config = dict(
    num_key_value_heads=3,
    head_dim=64,
    vocab_size=32768,
    rope_fraction=0.5,
    dataset='wikipedia_en',
)
Each number is 500 + 25 x the weight over its row's rms, rounded and kept within 0 to 999. Layers, rows and columns count from 0. Numbers have three digits each. The size before them is the row's rms in percent of the matrix's.

# layer 9 attention value, 192x768, rms 0.0164, rows 139-160, columns 128-255
104:486485497430497491497536474532466498493538539457522520504429476511509511482503511508491519483487516499502461467532540494492506493491485479531553449536485505474519493470499485496499485458501493540471515517467517508495475475429500526479501516514480492492546470506486492545526485525483505499463497548483510446521504505472491527520453467465465547484477441469520529505481486539465504532435
106:504535554503495506522448496531502467463469464516491503503479500551511512496523534470459487504511497531522518482483478499491479481525507517466524494456509547440504515512512493499480488526499532484465533494521521517486472465469514488523517517477510471509480516468519483522489504508517507483496495508485516477506508466509516524499513519512449466482499499506502494477533471516504542483543
105:508542486523502502533467520494462529486541485516502482504503497489491461515489493460488515503526455502509524489518503471518522510532535490537520472479535508497522440478485487469480495552512508518512531505493514492452507504506518523496495485509483501484461524495486475493512452473552485489535461542494521520491497527487477545497480462482537540509461537493513487501497529487509499498469
113:521502495499480454482475495497490511472497483498501537506474507464489491507433510529526512534509509515498495502534527512486502487474499510503529445511489508516475483491486519520520518492499501493495513498484516527533519493461466503509511531537536482485474503516533511494540459464480560529501541501491491531468533490509502542469521498436501492497542495493514483510482503576562491487478
106:476478498473505511500498538567524495487465492530510484585513534502499495481495518565491487512464499503508517475526473506553501525505505485518516520487467474525505474491462507500517530475505509517499483495511522474508500524473505517515476541523520512541513507531493502474526505500531507526504510509491483496512510507487520517490494484523541533438469477502495506512554499531511481548477
104:480477488491491516483548513529465502540519486495513482491483507549505473495481470493524503462490500468512462537528511534494493512507511478489514509520516479490534440528510508505482485488496464511516490464472511497469470485527530508482515468527495476516496487473470526457482467477539503490529518511498482515515513506516514505478504500468484494503450520512466525502470505456562544480500
108:526439493537558487492512477489509485533525485504507497497525504517504486556511501474490475491527506496517474521478469531499504475477492551457497506505447545506438515513491519508494460486499484478506475507457500501503523491488515582488464503513483527521510493486492536529501486480486524451467510479516481518468547568516494496502510486533482468479518490490513466513513487576517524523511
104:520472520480482513492548520475471448524495453490541489493495529485459469487516478481497495497485468470442488556523476485495543506520497498491500498489497460485527498485486550508523515502474495508493503518493477474484520534500524474511513548517442519513482471543445493493486505518496542491500494479501467511492440482472503518526509512479529520550519511472462515505516523497502519528497
112:562491476483439510489481488463497521507494535497486521477531506512512504498509519553488469502495477476479515494518504521534485487479473517482508509493477472477491506520465521499443490481498466504460515517509512516510461454541472531500526503529486531482497507453454483482486581471482513451471542496519465528540486520522478456504489481511480486502503498505502462475464486482517496500527
101:471492523479495504518522516536513517493521479530488481523508509477491532525454485466478521470545497458487502466472484513501456501495518502450468498479525488540545498499501501499503472516513521489489496456462497449443518499503508476505483550504512508519500495477501540524484492447436528483500488451508487525465488519501548508493500537480498515498509522457497471502505480520492546507453
104:465516520509502491556539527497542497488493496449496501546519476444487491495491504517469531487506468501442490498510507490506479480559504510525482470471472494504485466538514446546493518530516510480430504514488497496542461514560520487491479499486477507517547499536521509496481488498490517556527478484547525519512560503471490463471499506497507503488525489580494476515544497535481495509518
103:474476501492480505519461511511470537515473573488501495443481490519493492511492512527510491506526450516481512525503465528501473502487445480508430476484514493521525523492490518479481535478506463501499500490497543543503523514511491507512513506497563466510502446507522479471510513525455491472536499491494516474475513442532532552507496487500524502500485523507539454510482507492478460462521
099:506535516488477507502515518499476507502497497541522483505454473499475447517448517491526454461499516470483504550450483511477521493509541503478464444487504525508458512501494536486520499479501563453522545480532487524478489525500468440482491467497498531508500506489480516484498503480463484504492464494514481518478523512509513479492468496521502489500451486517523490564521512521490522509527
105:512492516520473528490512478492530511500538524504484493532528506507508467462548540511471492476493479504544508520535455486478520496511504488490505515561492481503490468500530494472509512478463489528495474501505496515493481521535525518541510522512489493457512484507469519514489483473524492482457509452528511511463513470466523514524592526516559526500526555461512460509507534499498465440486
111:497507484457511517450539500468522472501495489499510482503504503570476500493561482495510501473491460517513478526498557511504484500474487484436509512491535501461468523489455510460538490493484489486491492499524429506528500526471488522545447492498482489519550541495436484522510531488560523506534486512481495509508476529507521474511452490527467493495536466500504501463503531518529489502483
106:504525495513480467468495448445520498503470473509521509485511502510480504484488498515549490469474483486493488510524490495533500531484523482526496474523491498473483492500513520507489494456477524506460503494504489480483512469499526502501511524503483493481502506461446526480523434532537495509497451499537527445495451521455515512515510514529482511484472483452513520512566527534445497509508
110:523496506448459486470551487483474532505507496483523521496510516494515469497532533557514537480508498506412492459462476497487507496480504517499484513496512510505505460486469514489525515478510534510518506489515488495514503480462451572511511516496450470519496531556536494493494496462524526486472497464425536536476457480516520521537516450517487481491539532475504492527500528527489518497516
108:515505532467522493517517461465503462478528504503486518505510518497480495486480494496491497491444490532506507506478575498524485531514551504493506499549526503522530509479499532472490517480524493516518502493518503466492497454497522499522525515479502489515517503462503534501501475460469484538498460516491524500500461491490471530443507480479501559504479478502495501493521484556484502492522
100:520467489518517545482489535493506469459536482532472428508497468480526486502487504508535469476532478440545536475521483494490443492520519499502504462499495455499514535539492487483514518490505470483524461520485507485485505499545572514491469530458494518503500474520516513510487521496514474461474518525513433528539493538513508493548544495473557556474478509525491502454502510472459524464465
103:501498526552493510517465508505523496517484540486492504489499480524473533492477506480546483486456481508501443516503524493482501531488508483504496477494509511490517482490534517479505502520500504496492489475502480518487491511513521501515534498507504479533471479487505521544492535502492519478514482489548498495523492525466468508493477484492466471489507484541483493492481506493486474423466
098:460494470506520487517546525517459515527531477475473485493515503479522482507510515508517530536508503511507508511491508504516512489531487499520514543473481503493475515492530536513514526511461522522528475475492492485492557504519460536478478482512491520514524516509538488534538488525560515487478460482483463563507472486464482490510499504532490501467485455488513509459495471516533472498513
106:509459489474471526498497502432486483507467509513502487462507469500497492478482495521519520488472472458493509510516480510494532509503509482510565511538508492467497572500435525500472490485480465530506500498487497499533500493491540494464519481497530505519520509506506530495512502486513506493491501484549525539492475512502480487507510522513429518495509529506489466491521493468494513502497
# layer 9 attention output (transposed), 768x768, rms 0.0176, rows 523-544,587-608,651-672,715-735, columns 128-255
098:488503484514508527517488524457478530516462518483497474458480528493529504480529509537524509513497514508469520516494483473477523517487460536522528543527442471493498511524556513468510479443506477537473496476539513498500512485514483470499519429495484522470531474490531516517495485495444500453504468490478485499537506523484474460447515514465539508494507470494499474528557501504493542511532
094:460502531510511449499496503506450521518472480481518503461484540491503469495503457459506502503464506482490441555523565517524467483525511485501496506515526517571542468515505470486509492498460513490502449532491543527543513550526484477504505509538495516459472510533481510508523497474533518503493472548496536476485550460467467490521514475505520485527510515523499533514456508495538519503470
096:465475455492483491458518475478473521528500521522510494475504515462477490525506513482459467499513497511498506506517516496487471518513525520510546489516501536497528531552517503475470540480506484515525473491496508489494490497532475431498492442495481511543471511517517494501471477479542467488488467508520459538490522499505488518511531511511508477497490526498431514516483475472504488496495
095:488511499488532477522502513499511494513513505483451480518506516525500524480519515501465484474482502533509509479506509482511477519477528489514480496436521475522484524549495483547470497551549443470487529512475508564470508519497486508473518495473539499457503449482525492502502510509500490529494532474500523484437513553509517487527522514528522496508492494533529503527512518527457476448532
087:515480507547528528495481547484494516477496513527498544515474516526485520520502473522512460509491487507456446506481510485469508519473504507464489490503533479454482533522472546505512508565441497476488502523529517471477504466492514504470464492471554505493535491475468527491501483541500503521534526491536494537518493516475483533486506507501476505495531515516505541483485505520479527494498
092:503446477488448443513490493477516474510477532513538493487475543509501467508487478482515506483503435511481529506498468489513558509461505516526493494518460460531453495532460511453550485503472490531518527487515490490518497495490503488474501510519540469474525503475491475500526476526519508490476468483513546525473524492524530471504550473514496516428490473515483524512493491496506500563461
090:509496507489465505485496461519511482492518491483471493473572426503510507524484514469505462505545510492446494495519465468487542470550486522500554511480517525516520458492505511499513495478488496522534523511467500491538484489548499495498519483471536502465517477520491509492546494497488495501493506537499474513496495481512533482514533528489501516527525499479479495457502524498502488501531
098:477543502481493497479543514499480492472513509459492460527489540502500503501535522493506560490492490524510500546487520489515532478476521461514527505523482485477510553464467488490486484486451494552532512485548488463517505501544493529506476500490503504463504568499521503510461516534475515478492495492538487475484526517488492510484470538466478514521502483502509478487500504476520479459515
092:493498491472499512520531499523495446543485499548510537483536527502553530498522465522500477479507493532484474457504523458510512498532471521546482480514523503525477501507502431481512504517476518460507498500484486507507497465523455476485536533483479446490481499500506505508498514481510535516514506485516581478483493509484486493506492514543496466506476516513517485517495529478497488508494
090:503468535493483505479510479543506496470511470494460496510509445445492489511466545450483522515547499518501496466494505483528523460467502483480542475528475512529481512500511513525484479494476440489535515455506525507498482451504501482479477479486482470471487469492488489490530499508513463517523555501541503501490516487482499513498514507493483537492518529437537478455496491479484539521525
097:469490508504523514489470474539470482528501462521493467510541511450493483547507485544495513501473488488493476494485481525515487550531461547507443501516487514494499547556518527507473524510498509466510476521493469521465486524548513511480477539494469523535487505503499494485504519491510458485508529488501528462446526500493529529493524507507522456480504480480512488518483492474537505464512
096:498471490494498477488509510546506480512506502508495545497473542507493532487504502453539486475483493447515442494508550477507499480460514483529516465411526493497457508520514508531488516515503478490488497533503499477494477503505465505492525488470494452443498528482487491520507525498509492452462528534599467522489467542493529509452516511510523498519477509500482506527499453551530539491530
095:479526481490537485505476500481490473441516490540466494477525421451555474474475406523505502490480504484504493496469511556560502460534460522491508511493499457471507483535524459477517502513456522497504499514503498543493526493518518527508467483507509515475446552519483540523512529492489479521506493529417464513487444525540487481533493479525499492501558512492466485481476502474488521471478
096:520503477517506512497563517516503528518475501506520498464487508488466505537518482470510516494479523524515459475506497503545597506525475525471525460463515476492548491512501531550469534534472469504510481525545508469515496513509513467514502476489501530511506560513515487504447482486470483441508517489483525459474494514493507512471510489511468508541472500484506525489517519480506470538525
100:479510509455483491478527503486518465534549480494503534480524542495525537487524532533475514526516512482477571478482542462448509521547547520522482537520539524513538487459528496501488461496526520521509544475477472517493498547518533491510532473482515456501507480458466482491483534513494507533544522531483546497526523488488531516495489531481482465526510518501499477494468480498492474514533
097:471525466520480516493480548491529454473464471470455512509534516518509497473523498542475520516491470483510533535499478487481518512493490527521487480475504468504502498471523472508461491495513510501571481507504468537448506476551511512479499498520536546547528493514530515523507504508464523498501513511513556522484528547507467481542436520487466455492483542499515538523510499501520469546460
097:485502508492513490531500503532516481490523538485515507529502515478497535504483488517508471480547452532493535496501524509522468488543486503546479509486497498526496506537552500511491466511501533497483463466483480545479560500503515498501523446492505478497528474492474529504551527484473498548533519533507517494541490530527538505503541524517491484493491479475484478510489490495525548491535
102:479539481500501517502507467411510535556494487504513526486513518526483503509529509497490510543483499498514554485468539508485500558522466524514508472517537504509543465499532463537506475523516495502511527507493503518529501493560528514530464458495466503517551478509509537461492478459508491495520504533565432477478506526464511548537511497480480447519490446488474469567509474496475508528505
089:512488487512512528518500527497473511490505449487488538501490521476468516481513482498507492508481498514541509494490489525551487492495478503475497475490495515492481522490545476542479477511527488512478505488527530469531473466509573509447485518489537464506483491516478500509510485505561511491509544499521536516568520520441492464462513548547516511535463494512490507507492482503499464513517
093:481500522450469445499525480475530483544521510519479477504478513531533486478542522519566489477519504514465509447487497434494518525518536524514543474506505517495466493501498499495503516533503526506521522493470489524501493490504474466486528530492479509484513496524538469502494481593479512478501462481566449487499477522488510484498503485512538537530546425468522529501550529500508461489533
089:531491484486493482503491485528468501510473493518487519508486493518495494483479480508470523484526518511509422549507481528488459475519486442531509477509541486473488489499529473496484551518471488475493473532468513520543495524501517499495465531534501489524480485488479538495495486514479490523525480547526414480479518527477528491514533495514498470502485499511503503473541506516505481538525
097:508456496492503488528546521455525449456467505507527523487498483515503517516504484521537508503447496542471474515509510523471520506557470507483491520462472466508499474474443484518517516523442518469525503475473546517553493578500479549509502491501532479476505515498500528458493487494505532490487512511489483477495499503476505500503477534498475400539466521495495481542488475520507419504510
104:503453528473503515513483524513540533470480527454472441495495515496515497520530486502501537542514503497485511441473526457479471482478484513528528507525438461478509523555552499476471485438525483558477461473510494509511494500526453460536484428493527506492531514496492468511501519507466459484487502452517448522495482526513487453506525522445526525486524482487489500459496508529527512473479
096:484525461502485514509506486518469545543475488465547518503493553528508525479516484472468507513466500475493453551546547520501502493507496462447520463487540505530482475528493547517480528491467498474510415534474521526481535547544486509514496546528477521508465495545448531553546559485533484516524498499495492493508541480527471506488535499500519525511489526502492491527435560477452496491518
099:486532491514477521474512501511492462464445478475531544509498584462470482511502511479498518540558494506479486524495531489444467481459487467487466495497549488520504510520502529494492493486568477518479478483513501504491484486509466497505456471486488484520506501502504501510502514455531546489507487495515500482515528472496535463482518510537501505576481557471493502522518495510441493495483
100:508525538533523512465503470483460488485491450478514507516471480524487497497499497523469501450451523513482466525544448503492525485520522484503501483498538491526510470520484450526524492492488511478480504525492477492526490453528512477543513502450504532507501500462497489470494520511536481506521527495518549530498513542492521461508510519511508482511479516474499495512518489513486537460536
099:528480422554486512489474524513495492503542493507508532502484547515496463520510470514542476492521541532497472474507496463495522555506535471508464481472480485450461524504467535548493471573455500474480503499475510524482488471512524488494477528509469481501500504502470502544483509514524519537517528504533512497463475510474495502509539516505464491452501511490506518497479504467487510491503
097:510468505542513500507485526480525528482498513470480485503533530487481474507500513527551498518518445518477524472469474510524493507536492505539464490519503490535501504527509486517538500465500528475527514491459471495539455485482466517461517458483527500486515507502439508467499513490505512483456469526479570483516509484526540494475493481520498517403471484538493540505520507496548487528485
098:504511508521498474495487461511512476517507497459482499532563467502507505481468471514539503512515537538501482478491464495489528508501470501535522513456533513502519478507493503474501483520478547496562559529473498480518513471549512514504526474490484478532513501488489513536513468522494494517523528516479469475468500469503488493538496520488460492505488464459498509475529506500483470511504
102:504524536529510527496508537485524463447509522498511500498455528500536491476479518491524536510546490507531513498498522472534511475520472465512525526467474524526508513488459475512517499444474476468513482529530502437476499471517489515478467483490508490470490502467474527492481532538512521505488516478552557478479497482487509496475513506476467533514514497512516486530511501493495481506496
104:497500538496533514482547490488499508535509463549492518477534524485507516491510529510503502466505507533484476478508521443522519548513509492515501496501491490482463500518513460499504520504493536471513486502478495460467502482533494496450550501521470461506516480498514507529470459497498498493496509504530587497517490506515490501495506533506497535502492472487559482525444529455501532522522
094:509471504483459545489516515476508455506490467507507533454478484488503466476545520459502521534492492517519492464471517475479494478488504464475495459541440508493473497493527502489505490544497463536520500525521496486516514448520499443528495471495487499503525503514474498462517498502487467473526509452536461529461512495512499537496490540527485539457489538501516450489500495479517495501503
103:508542506482513488512457501527507480553529486460493472528493494491495498493531463557481488517491499471483491488431522543487467492513467499488473467481480485483487492523486480551500499486498507459531503530468502544512503491514536480501454500537450508511506497487537510485514497480528455536488536503504473527499518497531506505504479498479498450482496488483527456455443532470505518424483
100:506487499500457488459478475502500516508500522507483536501502525515498483501500494492561455474448505437517468514517549472514452478505507529498459473510528485549446482535524474501485524505470551508442477509541483498459495503467488516488494512528464484490507514505486488480511486517517541481488467552566472484480483491490509487513482514503516516544450479486524496513485487546481528467506
097:518545438518550477485496517477518502532504485494469532507527490464505484537493485468529488409519470476537491512468509522536487487469497489507477513531489490461476495524531472527541513504497512542451487509478506502503516519525513553492449501534487506507516501500463497507490467550527483537534480509484472470489514521541535497514482489489505510522510485512474485518525510458522513458498
097:497484499472496497523519471551510487463494444509507527511532516467499527478481496478483463507460521530501515486517511491507528499490479542500551484499511509508534479508536534521498514518502517490539509499539502517524499491543517513507464520551435480520483494485508493548486515498494540490453499500480533490456483454517458496514521474528437518534497533500519500517537504501504430537531
101:486517494493501500517492497483513493507497497474528495503471489536551515480493540506465532505523548520499550494502503455489502491506547515534508509469478516474515544479563486491510463481609525493483479478465516485509520472485505491477553478453533491477511460478511476506497511521495502534520482496467519508522504480533543504535485489510482497496476531507486498489498474518483480513506
096:501514503489492496502515535508539492509520519519500503526516515544481499505503521543501469517498492522484469485520502456497489503494504547489518502461544492489505543486515459510471487545520478511549522481527480496494473498486500523486539468524536554553482477535543514519504501503464503487515541470477522479468545484502478492514459487500525507509489499488494493520485468494522481513493
098:471518480509534485495484482479546497435532500498493505520511514499494559476543479509497497472511493500502494459470484498511479507519457496529501551495480514514540516525520478506473503534478506453531515462512498518459552527505537501508507489495506516479468474467450479506542493503495453533495540488516507456494503512504499527492545522529519459476487524450514509523499493513544532522568
094:485508467502521518507499527496509516544493494540526497493532520490478482497480511499496483548484493526482528463487522524467524508512498528532508484479483536520540499509502512499513486535510487513506490519492529498497542496489534491524505503460487506509450435499546484490523451495492524508473506480559475510471530522476538457494499518505492523512505492524535463474524471492454529510498
097:469492494479509507501504495533492511500503484487493527554505505479479555439489500496512507479509476479526496471466509515502526479499474491472506482481473511475491529485514495517504494447524482500500477483527533523505507494484477491486536498515511502521489432520505510505509466485524520516497515505459579508497522512456485532518502498555506524459486523489494502506500546522479486484486
104:447459472489477501484477496550485516475492491487502486544504536482523512485506520496534508524476472529478479489499523501441475551537544499542536470535480513502480445466458505512526515501456503466489475480471504523478528515507501478482527541509513474481539492493531469513506500548483476479489515480523499467470499542526462486533510532502509515520504477467559493508509543526528494515509
094:515536481540528487509512530459489475486525485518533538440518531478524467521464507484512466528494509518498480504516528470510549519512512494545516485507505556524495501497497523540510535488486550495462475522498520509552466487544480503497432488505486472474487506506476534565497502553463512498529496533549469476465544502508527515496490525521492457512484496559484510544539498499509494450448
098:528511532508484531513518530480462479515489503476474518484480504500531503504413507490501518491474445550497495504521498445480497512515474515471499481485495464512507455496479461538513488494449530456478529501487497469500486455480516498504491507468504531439508556498454484497500476515526455487471511499456484503515505498488488483498472517477510522545480521519514517502519492492519460567477
115:504471480476474500467480515493501477513482547467523494467511530511509495533544496543500525548508516469478510464504462490470485526453486545509541512540453440466543507579541500471491480451490494557477505501527478473526487491465422504481465418535483517511546488486496523491509511518447519469494484512515478488495505518497530447474485516440509537487503488520480512519519437456489503476499
125:511515533502459488496498489533459498518486497512517481485507526507507482526522489512483506489479520500439444533503513504497492484523569471473471500453591491517558449542496495495459546504478516475505419497490520532482515557494463494502486509528490517484514516554503518480496537466524467499485491544505507488524500488490472510495464483475507456547505471508479514507448518483521512464520
112:478464475498488483483497530441463487510481467465536499504512514545476484508483480490432503526534501514488524518467521521475452452497531492479492515516509500550548507547466473474487522534542509506512483517509493495517435491515454456494458454536494547517471546463512502522495500475518493486510472476506481534470519546489469531507497522538517506572471529487493516565490538514467505477482
127:514534491503560509498491521495471511507527531477424482485488484529490522481492521514492476481489500510524461509496500497520476516476528482514478467457505503524503502508514511550506460559483473446475526549473466557472511499489489490518553505473508492456465474456506460516483499560499469525496508496454520487462535512517544489533532511534509503485492502500526511486504485567479490473509
119:525482451552495511496485539467465493496519541446448548548494546528500503476495469490528506491535501487485462521473504479498478545505531457520484493473522487503501519503478531476477531525446516480504490488488521536493479477494520508505491494463505497466493507528468495510510488496510472542586483502558500485437510534468477512476535504508488480482490494475506504487491507504476504475537
124:480474466504515480474478508494512480498471514488480515527525537478495473510435469524493511529539473537500519485505481489535479497470498529517471461501483488519482484533492501493526506466455489505502497495471483486546488490504434479487549495482509495503492521472451503525470490514502525491498501474512583526536497538503502527482529486504535536433523486528479510529521476521546504503423
114:541511480497500510515514468508513474494480491447475526499550472470512493509498533531562489530546517528492534478487486491478529546501464516493535477522527489488527459488500516515540456466505495502503544518477485516516481511515492482459549505512520487436497495493490515460547506511513514525509479475491484488484535482510518513505499490492493553521512513484504452428520487504492460523516
111:522519505510481516509554533453498483472479515499499523532432491497502515484507513487518534475574475536519500497465536497486521499489490497525570494490474504503501540503483503520498509444468527509466515479502541447509495456524489507503493489498493492471492514500473536488488482513460517501503474500506495506490537521503457495475493522468479520482525458495504510484475500500522486470502
121:513486528501485507491519495480467507529468469530476546500541508520518521478508518541521495518480504522485486506538509453535521490485493507546493481490483480453511528520492509495497499491463489451520471488472481447524535495512501496456537483523483462501512484520513507482507496517502524510542496515557579476503465538507483503485512539512476466479520492509533472519473508477473515472511
108:497476455497483512492528516542494467511518481491471508494500460463515506483524502434503526491512506522510514488508503509520487548503469485485518471512425513483475486468505507499497520533453461510507526527517492486492508446529504484501495514532469459498520495531483498516507466526506495531541526448528481531458495478488485566488512518492501515454501505471515486479522524540500490531519
114:506480492497511493485476488506486476550558487471476466509481501488476509507513489553479488498472494458503470468483488512487502527524468523496479486483522519486514539540510484529461522497504536473487475522497496557493489532553554519439472526488471501486510480500509527496527481446504487515479503496495498468458532484509541485512503504473524496453536479486532501489510492461516529452504
121:520491510516475498492494523520502517507480511518493526542470508511535507504518507462534472431471484455524478496510562466483487507488522467510489503469502490523448505497503538524480515511453518493488523520508496481480502488498509495508497535481480470462511552471482502509498472481519493460490487517591491535489499500493506466499508505526522506528477460481546516488501485528506503500525
104:488532501490554496481514520496543475542501521502490492523494431481501512467512439466505503480469482455536540548452502511559502497505481513511550520497487497490496496484541476486534461502428518560474528498521468501526528514502519528502483470514507521521490551487465491470496513497492503499500452492461426515463482503511504486505486456512520468499503474478443513520499524468516538478471
112:503524488515496514501533517550480495502507483464507526509502493494505524524445475507516548478478498513533495484506558518505550515514487525521535456490471537476521478486538471517497503524474528506538498518511503496498493514504516525550479478538498486461504554473487452529495487500510515512481488480478545474447488479521541506493472502489498529507501510465511529488543538534451482499506
121:482529515488478516506516486457470488478506502520509508493555498525520511478484502519453541540503497526493542513521514477472507497506508512527526563509520514502526503453510528487516476436569529494507523490450486480519491538517487473515511483481516468496521462457489513486469480540486551526556534526470484523552513485504513507533509504499460469498517513522486469496506473509509499505516
115:471468503496515517492467500507498493506493455506501516506523541511465478498493520519521505487500516555477469508540486508449538503512475519518478513474536456518493474529540462494481482539525466499579524475516497487461511485543502515451500501556494514540498474494550515504481481469488497486503516536467540477480521534479472483549464504511495478562494509496482513524462515491547484498473
124:497509499541531518501489548517505480487525556513457498530507486533524559499511510488505471481531491497485508517475501493548492500508475528526492508506469466500509508516540519511488466518488467504472500477481476487462519493488536517514510507484509492473512468471478531526552517510456465532532505535502500496533494498533497455489545526506502515468517474480499515525491522516509524528533
113:502521499519512502511509480460494505534481471526550524520533480538492527512558520502498527536512562510478529518480506534468495525513521511510497492501507522493516475541487506495524508520493512507526496473492474509533524458535524488486478491503496460521510503501518492496515513478499495514504498521524428507500531581457530545504472483476511462521504461526494513568500466496487532527493
111:526508507507513509516493501490507502484492502490426546505483478473498504440468458507515481501476484510524504469512551491523520493480475475499492488458447532479471553461495477552518502493506521549510481511539520456588467494502531512526496503498507469515490474509532518520499481512493529510521531520503566502513490500485469545457471521490456515456493536488450487517477537532476474514516
111:510479495484455465504470472525489514493505509496471477528469533511492505506489518532515471523510525509441466508516519473461503522508507489526525498473508506514479491468493481487521501545483539487484516461489508494479513484492503493515519552495503462450503450541529478497497511545470445500491494481554496493510497531514497489495483485513507553498473486455539491489496522512493460461541
106:514503490547526497480545493508499516526502487500494540483526451512526497507450509486511499503490527466506472498504523465534503502497492488529510489456484512465508553504518471515513515501477511503481478521529485488529472491533499520475475536535516474527509512495484549512519448579483530533536535523504467509494516512496505503494479539482494458444474492513498539503517500509494476513502
107:516505495482523487519527513438539493489507498469446483500520507462494527533498477545541506511469490501478490547483531497496500475518479521473520488490530495518508496477479455549541514491477519442494512444517524504572489495484526482474528472510554510472479540507480510497517483471511489517501510513475472504518474544485505529522495500500462482482474503499469484489519511493500480478486
095:499524534499465503460451523489486499510490550487544492467494513484514475553549500515529498480475501510493482499503463510481510512485480534495517523542435476498490494554552494469500503505524493513495487476512494495524503496482446514525469452497520566483552540499499521515489521536436497500479508470490496478485481499518500477483494536465515520491527466497471491503528517458529511492487
097:513519495463550510484524509514490544519503496484564483439492515508495500486528509480514458509468491494517437537528503482466506469518559488507519512477558472519545515520495520500499513518518501475517400518511553533483518531489463499518478569485480510473470480504492495497520526448519523505485518512504491507499542486499530513505503495499548497492511510535459498529445542493479475491495
101:474489450513476526513557513478487490517480496468507513467527538504453447522508521523510524520550498490504491546491507506467454477518540465481487509525529516510544491524479493490454468499515489490507511481508500506551496487485501461518489480495468507508496495479486487531491546458538469481548459488474458528461480482473525502545498546543554487543507502503511497506511489511502468451518
101:511512510524516481521475505461457493481483503460449528504558479521495471503503535492464432522455517529516485491491489497487511493478511513500498502532518501551503500537507463512508503515490496442516553520503520578523518516499485521496513454498481523472505512445469503510489527523512463490502506498488549510459483499506584516532542536502464540491502503513521484492533477542468513478521
097:510471487531508496509496528440483489473500476458524532524550537522518509513521478497511515508531508510473479500486490443476501534507520489458456482477519490428479500512491543483475465557456490482479502485432501530517476466470475476530496521458507496484525487522471515486510507508525508490540523496530470516476505540499515445497501507484444499497531523512539537516480510497499504474487
091:492471492476516475514483550487495459495482475530513494523509478494530476530500465543497487488515464521510526490439442496544520490528498551496481508550486480534478515531481516443537473479504487471540469482474491474522494532490450511475504493464482521484541488527469452471511497478470500494483438487491555509489512518517516503509503495500524500474490510483478494468519497497506472516478
091:490550524483474527513478432530493467497498484461479507476546465486505459512455537494519499506519510528485509482496493511517539517530479491488540472486523500514532466488522529455551463495522495482495540487485530506554485502523501528489521507476515494496503461540517473518538496482536515509501468479493467493475515432483501537522473492491481514519515526511507501429498489475462498515559
097:515548505476510501523515546502504524450498495504477491505472530507512520517473522519520547467560473514502482478459526500459513470494481488473473498510510504497524524488482523525482485459513501452485540474524499481460514450525494494488498497496508495478516497492498500513455519533482495482521511505509557484514513530515513482494463517479503547515505485507509535474464486468532460448516
093:490490547520526489525509511488478428521481500528475498475517505500511492445506451510485497515508472467510506492490529479511529469523538518514512526524507489474484518503503480471531519516477512445536482517504486474493558483507518504456526509504536448512497495496498518504468467470491523524520514515531537470476492507501484478510491554496501516503474450503509452491510517513469509474547
095:500483452455504497493531493494477483547527465506507491506529492472500449502541510477462484524550517519531480474466478458494516505516495487482526506498480497515445485501492471566501498508513436537518555474502486483469475491536507505498503482518464507468507475483502506494497490550486518497469550499516473494442544485504518577531480522495512526454481475472504472463496532504510502475497
098:500514483491486469509453505503479489534534537479494490517505473510496497493511461539508492525482514486518484517472505525459502516532447526491463488499502529470466559543501460536464523462485509481535488535501462500506512510529546527505480492500489463458507514499519513501540483488499466497504496505538536483512494486545533519486491509456517436488506475473532511464507509492508501438447
099:523463502511460490518501518519472545541532503485475512492512491509467509520515529505505455469498498425550471501509535470488479459503541520489456477508499494503465491517511475483459511520487526497480501499531565497486534515513489502489503522512446498454486532471510470484512493488543523492466469536574443533471517514520530500470476483506548501557490481523549515509488504488544529525463
099:501510495501572528465473496522500510510563509512505486508499500473486490467447474476528465458451460477526530529479524506573503494527498488524502498489489506470512563512515489502535470492471506493479484525560458501494526460520555512444494534488486503526536555514457480525494494491461489513486505529491456486502486487508508524493474445568527481495510496486481493536503502494484521475477
096:484496486539469512542519506538472489532496486492539490505493507494501481514514465523468493475472468526467486456500515475484521502512469535422492475466516562516517463520524481482502508488476502492552515500503471501488504509519531513540488461500483499475495525466493507528490500483501544508490496474501520484459478481480526547504507535505460486507456533484491533495495497501518431505503
095:486508545457489532507524487485530508524541537539503512511533509524551503529498511482485524523509506520498531468542491488491520530517488516527510510502523524478490517470505471496511449457576496524494509503475481532504506528504542530509492507438556503524528488490510470509500504525487502498553526524434524510546506482501501542541466503527455513509485469466480526482498497529492490486535
095:520467498482489486506502510492538462531458492484503538496497495526498494503498522542505460470495494501489484544518492495479535478487513540543454500490528490543486523474543473524520461507499481529541527503548468495483457467500473520480488474498534532528490487478500520536509439499446524511512498498497524467456547503482480508505494511477516459511471511473472522534496481499538473493452
101:529494492497504503513472514494508470482514544514470533506502516504487526491540501499461518497528476490526511480468533525513505481533477495489487559487447495488502501505525489470504459526460483499511527456524478515541511507503537540508495500498491510474489451500451516484522495567469486513537519506486507534553469465503523517467549496490486475510478542428503511484500521504484524500516
095:512461479514481478473515506451464507522487494525498527474523530531483484511505558488507520504471512526432526515556459520528476542462482513535480480487501525494515506514503483519522515477513515538477576494525500529515528497550494530494498454490512493491507442465502481478513474473480499524521520497529474453480514503497506488505484488493505505490540503478543524520461498496454511534470
095:528448513511553510505514513478548531473477512461495523507511498475469500495508510489513451477505498535548460492509523509489489488505455520487498525507499495491533513447510471548487480504525480559531516526533518455507497490504493524493502512539579464488506445496493531509522478487555508521530499543502538514477543494478442472503500507533477527496548515517468479540515529517543487503508
099:503499456510429514448516466532502459469532495466503497520468525488509485503500497489503519487519530508467459489480524485464482520472521499539525505505488457486496455454472508487511468517493485480488513498477520497418533485484543513456493512477491505473513457501516491530485479527523481527489493508482483506500496520517497487486502485497497526499487538489533476526474534500497490467535
087:508558498520512534509477517460455491502530503467492489475515485500490524526491465533538496495510463517509502512512522491534492533496469509517477514511523497505511512502504475522494522497478531504508489508531495546522448477509465523486473489498502490470521474514513559519464476520458487517532492515539478476494536475483495475505507460530475503448488503550503531503513502500489494514495